Part of a small language model's weights.
Size: 15 layers, width 64, 1 head of 64, MLP 192 SwiGLU, vocabulary 2048.
Architecture: learned and rotary positions, tied embeddings.
Training: a variant of SOAP for these matrices, 122M tokens.
Each number is 128 + 24 x the weight over its row's rms, rounded and kept within 0 to 255. Layers, rows and columns count from 0. Numbers have three digits each. The size before them is the row's rms in percent of the matrix's.

# layer 5 MLP up, 192x64, rms 0.206, rows 0-191, columns 0-63
077:131127137168148151154132132152108151088126073151156071078143145100114209150117099132138096116147125148119127132153089149132132167142140132103138113134121116120108095128131132132136139164126126
091:156115083122164135130114167135093158141145066135134111115097147153125145106124141141148081097133138113114156129121137121118124109169080100110115112133132111141091120090103118158071103144143124
096:171184113099141096126122151094103148134154105168127125109157115119139087128172124121125161100137101133113152115101155097129107133119101149096152150122119123162165169179161134143138133122140112
098:133140092125140134139104132106170146106145168103104173129115124144133119139102130118143113122132180122168135147118108121188141139103058103132096115090120156124133137157131144119098167113128167
094:140139143154146100133164128142113130152129124146126162134136124177118123199135114133168065143096145143106127095122152104141102105099126080144130114160140115126156112117114111135149160142174156
107:134140130186160128160133073146128135141126128177125154155147156141093149126098114111150070147110114119142121141155139130157112115123133123154072098171133111121092143145136137124080147141134149
102:143093150127123120112135148161137123136112130162104115142115137104165142088107141121122153151102124129138180135131153140132163140114143160095143076090113099154138141134160133194131111129066107
095:099134088130121166133130144148126117176137128127077100124144134178089161141130130139117111118147116195141086114148141110115115111115160122144110127129068142109123156148163139147096110125097113
108:150103100136166144165109112085126139102157101121125162177136134106124160166107131125139149123122150068119144176138116127127115110121094145137166116127132136148154186161114104140115105109105150
114:118126146096088115133130113122110157139156114100126130080139096148132132096095153097153115084144119134144172129091132118136111155159098098143161095137176143166122109130138133082103099117119096
105:083152135132105125118114158122139140121072149112121121114171141142105133143111130120118142148132147128128089157160077170087099104136160129073153138134143155139131092137088130121105089102100117
093:099112161071105145088150104154132167138125145077152169135117132108103139103103090114116136129149155116172102145148119130122129104155109150182141147148134143156086124109112099116115145136140117
094:119118104158132126143120148110113168103179137121115136120108128141141143133157143141108150162129183149185129105114138114163129172151128161167126123138097141116146107128123088113177149162109175
110:145158134172108114123131184105141089159129107113122144123102150128096109139130112151133123142115126108100195135136095109115130155117136077125162143111106140151086120179133169147121133144099108
106:151142134115144161076101153084120158143149115151192136134111140178126102146165165124104093121107136131110109104127134127103145116107128101145134133103121127105108153143160147146146182136126087
090:158134125160157103097131121156099126126124122147149103137169108105116138159158127104149127145104138144126161115103087172123135133121052128138133142124086127179114144146169125120126150108155173
106:129119130116136138115143170156109087115120152111116112159151125104149121135135121143144110120096135073120187147174089156137111168158099120105141105079133178122122091135111152140119134113111096
096:123163149108113097127144156090143106110153145132132170147172111174135142146108138105129098145187140111116175123163146164123086153115127134152145133121097132176147124135155153146124133141166137
100:119126185104141124150115142106127141131145129130132119140142137105123135120109142106125116102160110102114155082146084114076101173142166162110104111086128126117170156104155135087136131124070137
100:117143100114151104152166155135172134149101194145091126098152111116149176114115130082107137110120137144123134112115119152132129130107092119151115076118096124139141133134107196136142109147141126
094:121172164147103148156105149088149165123112118129117098107111125134102151112118140144142103084147087153110197114107096118125149116159115090124154134139109156152160105132138153086142129139130151
092:133155143136093126169154168129157134150159121137097129083112117124147118146138100115131110146114126174127152108116154127156114103155127184140159081155162110160134139109150136132146130067131158
097:138126134135159103132163151164154140130176109161155125104151162089111147129134163140167130096113121103152130122142103084151133103127140142133142100134147075115172122103086128148127092163121158
110:126134138140111144177115125088118130152173107146133119123123121164168077120114113126136136159142128129127157154122156147110098114116119204123122148108165181139155119145092095118131121099157138
096:114153141108103150131187091173136128112133135102131132146078128125121131132125162155111098123110104147125097174144149123126166126165092114101126146145087118135090144160161089137130120091157137
110:131115151108124143123066133093111114143134180114143122139131152097104150107141097132125141108126084115135111123187105095136139117147076116131196154121124157124140166100137138110124126158120145
100:121156122118127092124119097135143091092145181106081154149178159142122129142082112142134119154146067137107116127113130119158128120112140142116085091162111149139095128120116104160124150153107123
103:111085104109153118085124128097110133159136155147172140136126134135125117102157125136126127136099149136145151103154098110104145164126113136147106130061190148102119153132117155113146123137164074
099:136062097097141106157129142148176117146135111136156094129133111095107080111138126125133114109080133076117112137103138121087152163155109140091098146114141102127108095126145093118136149134131137
071:172100146160131152126127124106091128138109122110125079136126124145104135083113172116138129088144116120129141133160134120095160090126132088131132103189105143118154087096155094130110114153118163
096:130140128157169152144142120139122141129123119126174143132117138094137080121100128135124121162143122141136144153129172147097119207160139077109118173138116083181122107152155138134123124124124141
095:118125138125164154095070131131188132098140096131122122098144153117132153155068112122087157110096134119152138145150129176112159117142144132142121106138111140134139115132140120139104132079113179
116:116084141116157122103132106155132132115179092132121137156149164124104161138125126125130170131109128147159126123150096117124137135162161116083164103104062180117119157128152143115122120108160145
102:154120108098108113124122114138167121167141141140153122060144138186125137144092150126144169158138143121151095152149130132114120124147114100123094146099120177126127128156126144147070123143119168
104:160089121147118140115151091130117128111147116138156141127086143087093148156078148094083090163095123127139155114124109174140140100118119111140111110116129081157105158116121165120095138144123113
095:167088119155094118157103148089096101108100165124103084133133075178117148147119136126145137089149127134109162136110110090113159130149140158149143129162149156121147123151119146105115099143130116
095:122143146115117067101114107112133104129163120101127128126117148105099095123154119116114140122124142103139132153122128133148157194120138124146135100114145117120062138160162119191133088125145085
087:112132087122168101134136147097156180137136113080140121135093145118167130157103135118115123173122139125090136130140133159109152094152153145171105131105174161121145166152127127101137130095109154
109:115077116114104132081119164097153116128084098098141124127125112175095128135108082170122154132107102154147147112154134081129111097152126128086123141119127134135113113130124080122145094096109131
087:119115153090145157094093129144130150143160148101109138120126117126182128145134120168122137161107153112138147145109151115165152123125121129144137190079149084077102095148108117135140146160132112
093:158118176125103104128079172143159125122129162130130179137137116106115120126147116134125153146110115137117107124085135157123154142138086154167153107092133189179117133130130140134148139139121084
102:127110111126129109128125154154173139141165143115135118171147118121189122115145143113124122163099100148080156123065123136152110101133085105124092146153124100123094107094109107142130109143126091
103:118145122099125164154190099134137122156104151124123111112174111123108122149119185138123121174090120134159101161158124102162160101105096174128116156096114157123110148126127118143130131127155123
098:105089125120104112119109155103131146140104156114141117147174166102164083132104145129179143099109079069164116134127162137128111125101123132119139105134102170143103134137094154141130119146152134
107:145123137085136060107131128133183168104157150084146108128150118152144145096117157096114141126137146138128118093130131154119175155139104089082123127121115114128118119128131141162148108085156137
104:131123155128160116090109129111126153114151102113117123101139099111146123086141159154148124131143114142118117131108141095146149162148091137076142180107101126182103137197121154149125119092124115
108:115114136094105132147121120156116134129172132122157103120128121138171101145119088142157154091117102157130153087089113114130068130131118120136098186122166132136112112153116130134088131082092137
105:139117135150090157136105100091098093118077121097131163118113112113122106145144124125144186149117151090140100134123117114136109154152129124132134140121125119104183116135131088107170140185140166
095:135127146158123120133139121145120128162122110148168165153121176131096154113138092141140133127129095154131164154105134208150137167131102126109106107122119103116161059164132120140111132118125117
102:110109102124111123110125135140137093098093154144149175141144138101111113128127141124120118168093092149098161116139090150089172112079177128086161130100125142132124143101131124081138118101139141
114:125126080164141106159152147133084134115104133127154112105101122104113148156095137097147152123089111098084094125142117117114108160113128102146088160130094130090151115150107088171135143160124125
111:139146100135093098116126128154103101080095139108118116113157114112180146151138124148167156098113116096163132099171144156084110144119112121122090122172142108108106130104107171141121141136122096
114:098136132152137174119132132133149123134134076140160188165130131132129123113159107181125103100140107169119170138140170137158111155146165125115160117135122120157118126128141121141183128112149164
100:131116106156100108168170163158117139132082122110144153141125095122150095132107105080108097102155126130126139088120122147128133141190134110087126093120138154106143134136097178154123113118107134
097:120140152109140146180160100127138091151149088129099111151115109103126165163106128168138122149158150110111147151137193135124131126115122097130095117158119101154152144133122136096137116145188146
112:131151098103116106132153104119133114115191176091160104080153130138130188118106093129145146140142163121129142124116146141163131093133127155102116160147138152171122143117106138156122104101149116
099:133110093136091117112149111147155116080124156097146117162145117118116084094174146119119099136144124106160128149127134127157135164140132171175164087139134135185107141135148122138147116119164111
112:168176149128118114126128133107137130106090150189166158131087147120123153158122182122137153110102107125151137131135153103140126160101099138094097122103128154169161136175114146133115138123117129
108:154152120134160105113166140145107112094145088129143131132138104120147152091095169112122128182108112122093113132129124127112129178155081128082124113102099133124171109119122119134132125177171147
102:102139140105133136130166115123138130154124098093130121108125101136153126141141123152132129133171117144106141134089167111111082135095129111073131088117124080106159137135057168103130115147167128
093:144093118131149117072139141121130150136151138075163156094104180111114180133120121121115103135079129099105111135152124134102103098137101185151145152106104121122115106133167127143121145110137131
104:114145168121206136123133096141153121122160109114097084093143132102167144124131140118099124100095117184149116130125157124093172125146154130099145123125133110147134117144119157117082141136120150
106:138147079123120163125143131149142117142133086174131120174091130109134103083101144124154130159175141145105138170118120131156141159117143122131110111149122115120139090179138133110157124174158097
097:114146107167141183114127092091145136130131108119152124133146139101113145099096138151130136146159147168098097117071121172138141107122156118184092128107111117160121103105104132131106165149139129
099:122172113169118126143108094129115103080115161136158161146138155078137070137136141139140154123111145133082119115125121149126126168088137112129109083114131108086153108128148141139119141163091123
097:139151081138125123082133101132076113136131116138090104077171097146112144101129116112128109152110151167125131146136081136135131095146115135116162133136177084142130151124155105169101126118144143
098:148148127121124123090086142128161098112128101099173146103108101100155148132097121157157159131103103123081140102093130122141154109125178130138138095157115163089085112143125103094124119116118145
105:111100136118098112120157167140120138128139118092098142153127128126118084169128144148169155111059161119133142146085106137129110147093158118128126128171123172127103131170089107112111122155147123
109:115183125153172116104124140093080131120093126092168147077135126134130112143108110126105126148110104103106124147167073136098143118110091141146146145119111117141151093119122156097135111116120168
096:123101153138120128125101131133121101120181134139127143121139144108110157152104098119123158116209137140112091139136145092133154128130111155167151096166139178177128093127133121156129112162145132
103:091074172132144180072096139095127135185158122109130146111140120130177117138115081146114132131115125113132189138130133100147136134108125149130131132135141133118098151124145121108097129111094127
101:119150119098100136152111132154155104072099115099127138149120130134102159152154112140104130149107148129171107150121134182095147130138144112115095106159140089074094152094138138148119137160124158
105:116129155110138131167152102121111114072101123110106163150118119094100176129119152141112105121128148162105052105135140136136090146084158133118144142148130127134126121084100127124128093150155135
098:118110119125137111179120100143123113121105105135106148153089131143216106089131109163127150170129136124167145078093143138158137147123122135112112137134128107103140122117094082136144116151122148
092:082132158104088104111141120172126109151146119119112117142116124158070141128149129135161094092120153118199130134132074174112140146121125137143103087153142115143142116145115113102131120106115137
115:169136077135113141150092165110163114120121124163110143106128145148102091131110099112128103152158116131136095115126100165096176131146113113136120138117096094154161114080129173109149156140149128
114:160136117131092132097143148129086123133113143131124144141125116097185133123120145121120130110122087109112144095102113103140109107083102095119124140154134090175126116123132200117148127146063126
101:157172142143132181093096123169171115126099111113124105115135121140069141131102091150124134121134125111134117072154155154125125123199137141127109159148135117116106120125151125099112154145125121
090:101111158070117112122087103147107111163154126127104110102147137109107109162137115136141075166104117139140119133171124139129101138142146139123145155184153115098092103091135149125161109147142151
098:147138075081120109112121142096104169143083122104121141143097125111172124143136163112116132125090086133150108174149097136137076120099099128117132137160139140113130127099074122129106137112140138
098:141147177115123111123096123113122141094117122138138133111152163180136091142116081118130129143149096120141124107100137175120130102160121086141089154136089147099135138139095132176102130152079119
101:128148142118143158130136099144157107136111145114145140131151136108133169101107132171065125087077122137095109114068114111117160120152122128138117117081096129124143123100126113112149148163177114
108:127131165100144145170155126156117126154140089168149110124109123103158093133125154161151117148137102104128119112150169153154161141120151151088080162129142120154117114115099172135133112100082137
092:140131136128115125135113153115115092103145161149134126107120111159146108131161099158179131104111173157114131127076143114126115100147143138091162169128181122146120159156141137138115124070157159
096:110106148079130121155101161141159111104105152143087146128113104159183122105105142130116075090124136109116119115112162133120103146117168141142133165111095124169165115137121144147121160091134111
099:127131153163144134137146152187114103153145128165115128143133159142125137126182136180143154118091118113113141150140120132150188142140132155127119117106133149084185149145084135164138127141128121
096:151121159153156075134131153143162156099130126111116151129090131121189154144176141149152144164124095106121130096154151108124160137116173113104098104156121117129105129102156105104154143107141137
081:112133143165070125139120153116128145125138126098131116130160143131135124117149104100132123132137132138110162108089167121155114140125140108084100164092135146099105148136036166140143102120107127
090:095127129117131124133131140153137154097106123165148165121147127078158128137154120107147116167094108121106155152119100151136133149133136166134138150075090146127138136138135049136156107114171107
102:138155134166132131182184119145078124146133126116108116102102131101147148144140163169132119123169133164105144114120147105121111168114136119099092085094122128134158106105084142112153112154122128
111:143140171117095093133123110188135100106142152098141125096133085073131181138128139141134146146152125161092136136128167132154134096089119135122104113138151100135168102119144113118111106157114108
102:112104127149108144102143169148089129164142154088129159117133148133104129124072102089107100148117064116127149116142093126110137137116108124173148116145129160163126126124132160142169120166117150
106:119115107175173165091146081080125119140130110081124136142144110156110126138114107158182112136140119086123099111149111137123164143129181157161130121120142151127126154113112129144159140094115131
107:108150165137113122145089140130113173136139139118131148117126096112133135088151131148138128142142113109162100105163149160083159113093120085178157151140111072099128118182148121126130125115142104
086:119115149194134114144117152126108146139103159128135115156139106179098089123093106171125145133114120122065132137129133110100099107126123121098056148154111118120110169125115131125119135100130135
107:078123130125162145128183128154123151173099128092135111158160137165168117110143112177141153158116156124120157135130146105130104127144147112112136151133146134193124089114115120115116149160110149
107:152116136154158102143101141130157115082075135122136169115147132126125165157150145145121094144137126080096125105091150134131139084121098126099113102144162160106118075125152106149143147132129095
107:129119110078167145164162118119132120091147139119138129139131121183121134128110176143143135117123102101107143083115131113139133158135066113130161146148173105145158140073141099135134099131108123
103:100157142147147167199126140140116135151107162143120135142125134126196090121094161117131135124145098115155169150125135119123080117075111141143133107098155122134134141152146113144103123106157134
105:133106129187162153128111154104107148101149146108086140131088145134143136155117144108154106108109176101112105143088142108161106153146128122116150148145168111099139143122186164119122101108140133
095:130155134149101167093100127127144123145085155135131103094138141119106105095109139179075139160146169121123157151166113173108132108135127108116089106118118119127072108138096115107118149137116118
102:099176110124137121128157124126113116134171161096117141153108161109120152149096121117183134141109100113120124100147108117154108180143185119157116109120096135141100115091122106091123116158136164
090:137102095111110090111128099132164111066087130149107118154141122122157150143124138139114117115112150173113113126174138143126132128174089116097120150100113106077102125138088110127171122107141140
085:120147138113081162161131141092162111157148127073142123126120160138110075115113145112129121138146147074149133103102108103152154108145152168089100114138130114132132121139111162157181138139140136
112:164095112110129104129107138106140139126148112143149169115102131120128112137105195176105120157134134123125089148132117091158088120118143105133185169143145116104093147140150124086118153158116141
102:130124139120138134144116123124084109134160130104093105139122136110121161115093154122134126169116094100104102157155149153105149123121123129130102141106169126059099155104140110108172166172137168
111:137148153116137141112126178127142130119147159108140117106133093158128160134121118129101122113143086148093085118120177092125115088146165124113133101148067158179173127125137127144124109156115105
098:126125128142109144121105079105120151178130173145132162167108160135150136150174133125151139105129118139121090103143150126173110137110202159103130139108146143134166151113156130145136098121143114
104:149150164184132099096132097184126126141107079092111141127071123118132112126109148145137161131175123122124109146132107166150149158106134152104107140134144143117100152145140145162127093130127099
102:139137117148129141174123142110134140108118125105117164148142088145135090160109105179126102112175170104127097144115129135177095142172136109172109146135158132122128117141146165109171103117146108
092:101148109095170175159132092145133158121135159089131121106135117162104143097127134154102131118151110100122081152074114120120165134175142150150115155119096123148077130107107118130114131125113140
103:129157105106161153103157132128095128137084154129130139118149112087132124161083126095092104132114150119141084130064070146122145141092130116175131125134091129129126112088122118113106129139111130
098:142149169175117090153168147108162138142121112122128094182141107103115091126116121157097141136132140114128122130116116092109153162110133162119130129132144168118135134174120128167109128199120132
101:100149134142144096151156107150105182106124133153109125136115097102114128151117151158177131140120107131130104108160085097090125178103136149174147149113132142135104113136082124130163120084126134
098:118172131101127148133143115118149155114191101111130138107122144155136165152147144118159124108201152130118127150167128176115127117130101128148167124121145129086108147070135132160123125138108137
091:098144136156133140134128141110097153087152150115139142074086124129158170097118129160119136132120180115145144127077138114121138109139126155141126145133122109187115142109089149111113115171120176
101:109173144166141108138175124151164123127143127119088103168111132135083118169150138118129112120122100134099126154137164100125145090138112123148163069157154116170111142163119125151135132108156119
105:104147114165132125145119107098106127145127148132145119111112148165093152138137105083137151123133146067133140146117185127111096139174143117141075116131120106160165115153111128150178113164128120
102:115133164164123144105122115153162159100146122164157150132104099139147063158100148152132162113085147166120108135125115134127132123085124115119101145133142176126138088134111110076115133136120157
092:158117108096159133134130084155093186128106109171081137125156122110107145138125125103103129120096162122148096110114126177160118124131124158145111192143156133139126146121155122152093133124142109
101:130146171160096114112108093113131150141093169159123173119126122126121118117087122108172136161154130077135146144110118171154172118128117126116129126107131098117117101152118188128131109107135088
087:122154103095144163142144158153160127142139110127101105147119172158148127112138102142119123082163162110114150123126124151139203115112175141114123118117176116114110082104137144142158116122117107
093:147171115143137091110130096105116124114109145145149140117168080139105134115136115130081127110103093135107113139113112132143123127180134138149116169098152127160124112130066131103136089107109070
105:169151103120198113098145132145100172137119109112097137152151090142111130126157073147120107098117110094123133113157115115110094130134145104109167107126116149122162137125163112136133153097117161
096:119176095157115164120119149139160132101085131116139097150180126175083124078095127114128113107137095118132135146144149178110121142089128113141103102151087108136123126142133127136127113095124150
085:099148179147085169141128111107109093101134154136160170099110154087131092136114082109105116157142121126126149101134123131131139151125157125123149149078100095125126139125154149157133158127095102
086:082137101100118104133115144088163117123113137123127138118116107119109120142152133138136145134136093172067096126140134177099121135108101093097125110161131133172103157081119117147097105098164116
103:138124118115103136174153075151160159102146164108118126151160139101129140109153132116157098145140148130145101140147139117128161108131120134167082115106124109159152149089137119165171134089166102
087:128115148118130154095103117113121148143118113096164182137150152114123185102135108128111148168167121140102135115101162144130093117187132163142138093146133120096108131113184150135133117138116156
088:142150120134105150103141191073146114151136112096118090144116144110097139136127098127158120106117151128087124100124165119164132159117127109184095139120121074108129092141090143116122137136146124
087:105100102133146130133177157114097134114145151116133133129136130147097120101109069150146111112118136140127130167139158152156106137138135063197143136117140158126137086119130167128138096122149160
092:092127152135086081103167152072086148148123130112127136120116125120137129148141117151127133115099110116099135098198137118143161110132174138127110100103105151102102127140122092119121154153132163
093:158100104151129128104131121102104138101133121119110143124139154117133144081132125138130079145122161150177115104149143096173091087149118188138129120114103133130104165087102132115152093103119103
085:143091151117113121143141148150087109128144152134143123112150131070121152111167106157109163138127126117135153120147113108080150158131082159101124146121113117135088144086157149073083112132141131
091:136137171101115129115055134095076108136143142115136147104145155129173087131124095109157147132105116130110115124147129156110130131117113094089096099077089143133141159139123152124110119123154133
094:139111148116106085168165136172130130127098141144107157120124078116147147161135135172106142099173115135127129165113128100085139120125154164092117147139086136141151147106138139128069141137130127
109:173135165153105133126085167106104127145105122152135102148135109168128159153160116125184114124097133137083159160159142120145133096132152128159150122129106158107154135103112114142110136184130124
098:133144167161085138125126141117132144176164136101109138145125135146136165117113187112105146130152072152099141141134129114137138094127151138104154130144112106132087168138098155125151178151160127
099:115126147131097100129116177108090135139103154141071096111150131085130136092136143134090129135130122163125114096139076130161138158132146167146128108172126097074158111132107135138130111131148125
105:146091162104137104106106112108146152154102142141111158123101146114103102082111116153114177159123111103114123143135139132082096127112126113104177156118107116140158155165160091108157144124127167
109:144138102149098094161139123142163139174142093136092143133150117125127120151085123154155154116118187154119146123123146142161149118148139082117088169126111131090170132141112157156119136154100135
105:138107147139146101085104107072164161093160165113122150135100150126142104118132097165112153153095110104119084114133152132124161156130143139104155136121125146141154168130105116115127091137082140
095:093125133126131093122118112111134150127124096086126144137142137170109084125172096110079123128082114100111125140151178151096132153133162141109118091139118148127157168100122138102114135117079108
093:152094158136136134115131107118104160147100114114116122158131160138153147107130108084132096151125146085109130122156113091162157115153092180091095168108143145180113129140121129143131090145125099
095:101089135142132131157138131126145118088137149118169107092117118126134112136140132173089124127152151112160141130157141082091135119159121137172186109085174121126146142114108114145117169167126125
095:158121104133125097083113089113127098130111185070126148106128147140143144108096098121068114100106136146140100143119127128117104144141100168132136149144145093120120139096090095121141161128103113
121:141137083129107136134138105157131140144147117127154135091133131130124105114114126179108101153103115111184139130074116151125144123174123127106185065134106131118103148098116167150132097111113115
106:140128112131111091101175115135086117129145131100146127160085133129130131172076132130132136103099169125094100140120124103104072137157136102115145134095143167093116103132127121182157122126122117
095:145120116163113118116121115159113075158165112091142157129173101129133107131093176136153123138151118134117147144142146127121129163114100168092153144136115115088138153076112142128124148072107128
103:154115132144146143134121147085144178144088140149124129071138182129133101144152145136136151124107099154156109118112134109141162118133159147129174098094082157100142099109106148133124149165128132
100:129116150102117156090129108098112148125135074128134133184113118123129118160116139086117112147129124113127085124117167136100092142139108116171185118140121093117069137140173135134122156136125103
101:097157132130102113152144126142129168135094142130138150086101153162072086128170149109130129118125133120133151147134149107133163077089188108096135148130143141168122126112112111104129098114111128
101:114099142077161120118123083152117092132094163135153134118108109100141118130130118166099142140101129091128086112136109096155105109109131119145104114112134124070102152117089111123103143154167090
098:126166146077105094117144132129129132144109113170110099133094143144126127121148116100100147133139122146080116124145145123109118125156178087162162196109118124142140134126116092143082127170131127
102:124170120118197126106148143156152079113101133142100127136148126148139118090118097142139126128105081136088144124125083117114166183140139085146155149102142149136155100112149126119144139125118114
097:140117120110154092121140092127096133076126120135143151106136159181115093143136142105125096186157115121110113162159161149106130125081088157150152113145150152112122121113128127096126136103112093
094:104126121142085143174151110118079134116106139151122115150146154169130114158117118128129147106107093148104133116096141098065140117156143124108159090140141174133099145126174138124113108173121116
100:137142161070112140096173135150150167130114123125132143104122115128094171130145132130151130151124105170116103124169135163132126154090132130150121074152079125153094125108115143151153089148119125
100:102103113125149096147074120139114156127133089121116124137134143128114134136065136114080091133135116116071160125136117136116143196160130108123147104113117120096099112089150141141166135133135148
111:114127127122159171125138110111124122151132089124137067127092145118112133150105115153141141115105132123122151143146132101149143109184148136143153101090095126138153137143175137146176078100175115
090:105123105110153113114113101148157114154133195122142111142184129129103127067159107115126116138134088153153122115146143150121101132139118149126091097113128180164137166087121134120144150115114117
094:122145099135179162134099130125106164134148104111097143161139115138106133069078141108157126088102141113154124129169111138098110104126104170153159090118129137112150173110140139121148134109147134
099:134128139123100139138078174133117132137132168129119124097126126122146109073105116149139134131099090160142161157073152137157123138126179077139157138077114119162121114116133131131156099107124116
110:113170114140102105157113136134115123108135137118124161109114174099167135141095107114090088160134140142095159104123117104096109140139099142170146161104112113108166136118130140121069118172099136
104:160121082135103139141131094106089163123128124150202105133107102132125178129138191125122148120100105116124178103139115132134127105089096122149112149134108136148154135158140146157126127129140107
096:125109097143088177128162127120110118130162112131117178116097109128161145133176091105123115157078132122137100105130119157118130079157150167144131138147129132135104163130139099141126105074130113
107:133098118115142147141110122108159083114093092132172141126137116133132156059104160102110085103144088110136131135129121138130122139129113123156129141183159135144133139119132118189093134149141089
091:116099165148163086166143129176090126111132158152132174169118140136147128109141107145137147153145128150126139112112105131122114152122164163179135085126103155087106138095142141122116149094147126
093:145128159120105140157149136122127133135158171144127109161117122099115099149172140093153119175130134119135087112104150094160126121095052073116109101131112114097128134137119117109163138147132134
100:132110139149155128111151137210126151122147148148137151111101149159125152138083140134170125118129121108146183125126147098170110149120093139119137114107137099120130090124155162088115154140159149
103:177128130138143122105115147134140108100146139160142122123108133177151142100109140084141104146116142139079076136126126148123176153131132099145152115124130080104129102173137141167130180111149108
107:134119102147102123132121154151101179093111139124117093139182134095102098128112105126147149133107115103117117110135140111153133107151158109103103140138094095106091129101071116154082137151143168
097:147140113114124128135179141128113114142147165109179099138119106163146102099114153127131153106073189105119146118072105110161085124101145117118117175130160120136109147130146122145125134135147130
102:145134123131106130086149154171119160165172109103159144149122136114148122112125107119149111145127161133117111096161133115165151157104121146178138115110119138076112103152149172168163138135139095
097:134099131150151135122105115129146137163156092123135078117132119099126078125153120097160148116129102078155132166063133125114170155139127146144148178131104089131133129139115165116135154108130135
084:148143137140144126180137177081116124155129082078084120156148111163128105110119106156108130138110139104082162104084127102140136104156151115110154118156123165132143119144115145136100121144127116
089:141147130103121092126179142150136140150096094092184109140152121104123132099150160096146146117091128116103180143123119129148104090132087139139160115137107159101104145163163120124111101148132127
103:138101106119139160131111139124156142123108152134127132112150172115125146083160140170127135161133077116110086141165101076138118108107122119119123123108123135089076097155142143103163107168110145
116:125134104136122102137161103132135111120087170070104110124162128107151155146155127105140163144074141158109135109132130089153112094160111111115081107142102136124145125134099099126101097133104089
113:120125112142142106150147167116165122138154105163089154143119107118175137111104154115075162084080162127123138112107111087110115127114120138119156156151092102095137122116138105086155148132128130
099:114153117137190095145101131100113129117101098097114122133097124151141166161123146131131079081106128127074083121155157111161102162118126106149139145144099132097136108135116120109103112145154131
098:158129117117139103115137100159180102162091130128148151103126128093195129152133161120115134151110106102118122137136093159154132115127106118130125096168110075104158129113111141128117105161094096
094:121157127116105119112109173146123117140079133128122121148111113141094149140139143152157156111148162153108141157151115112161092079115124131119145122152113144207097167134105176150106143123121133
090:165123147133150141165187157163157129089127137100144119166120153120109119118138105146102112121126143129150115134177169135138139093142132142121147144147065135082118137170119132137151113111087110
106:111115134137142119171153127084146160115149144126150147157118130112162133125121151198159133113129127113159151108149170148118153130148140114091147131122153151167106097157127167133112165088158101
102:122101160120168110146101129129171137102152103160127118151146162126100130149107125089156071089175138140114132101149147102112113145145097135116093156126178146132142100120142156151094148145130121
093:152106114146160142092068095132142132130085134158139098132164157146119142115140159120133124149129121138162157130155139135098150131065138126154135141085147095142154117123171120137152123082126099
081:146166115072129159112148118161110118117111074111114124113122114137125124147115121099107139130104115096121117109107121131165158113156112100138081106146171173093140087137105093124107114129151173
106:156121129156105075119157110145158159112093134140114125133120087124135110120117140127102116112170110153101132173145116148207123117125144146184143086136123133154114144140135110161124159120106144
116:106100159118120132139135130131081114136145147184119160095134129162168095137147158117123128138137120135163111139124133140116171124098137106104142096128118132137105131134112125148155047131093072
108:109137106130115107092122098133109141125140135165107122108102159173103114141171088137109077151138146103152083132136126137094100110146113119121138133146193121133096107093153097120094160134131150
108:128127127100134131107115101115150152180118132166128109162139159113115121113101163102156173133134110115199082154111151150117137169105157094110120153114132125103079140137137112120110104112127146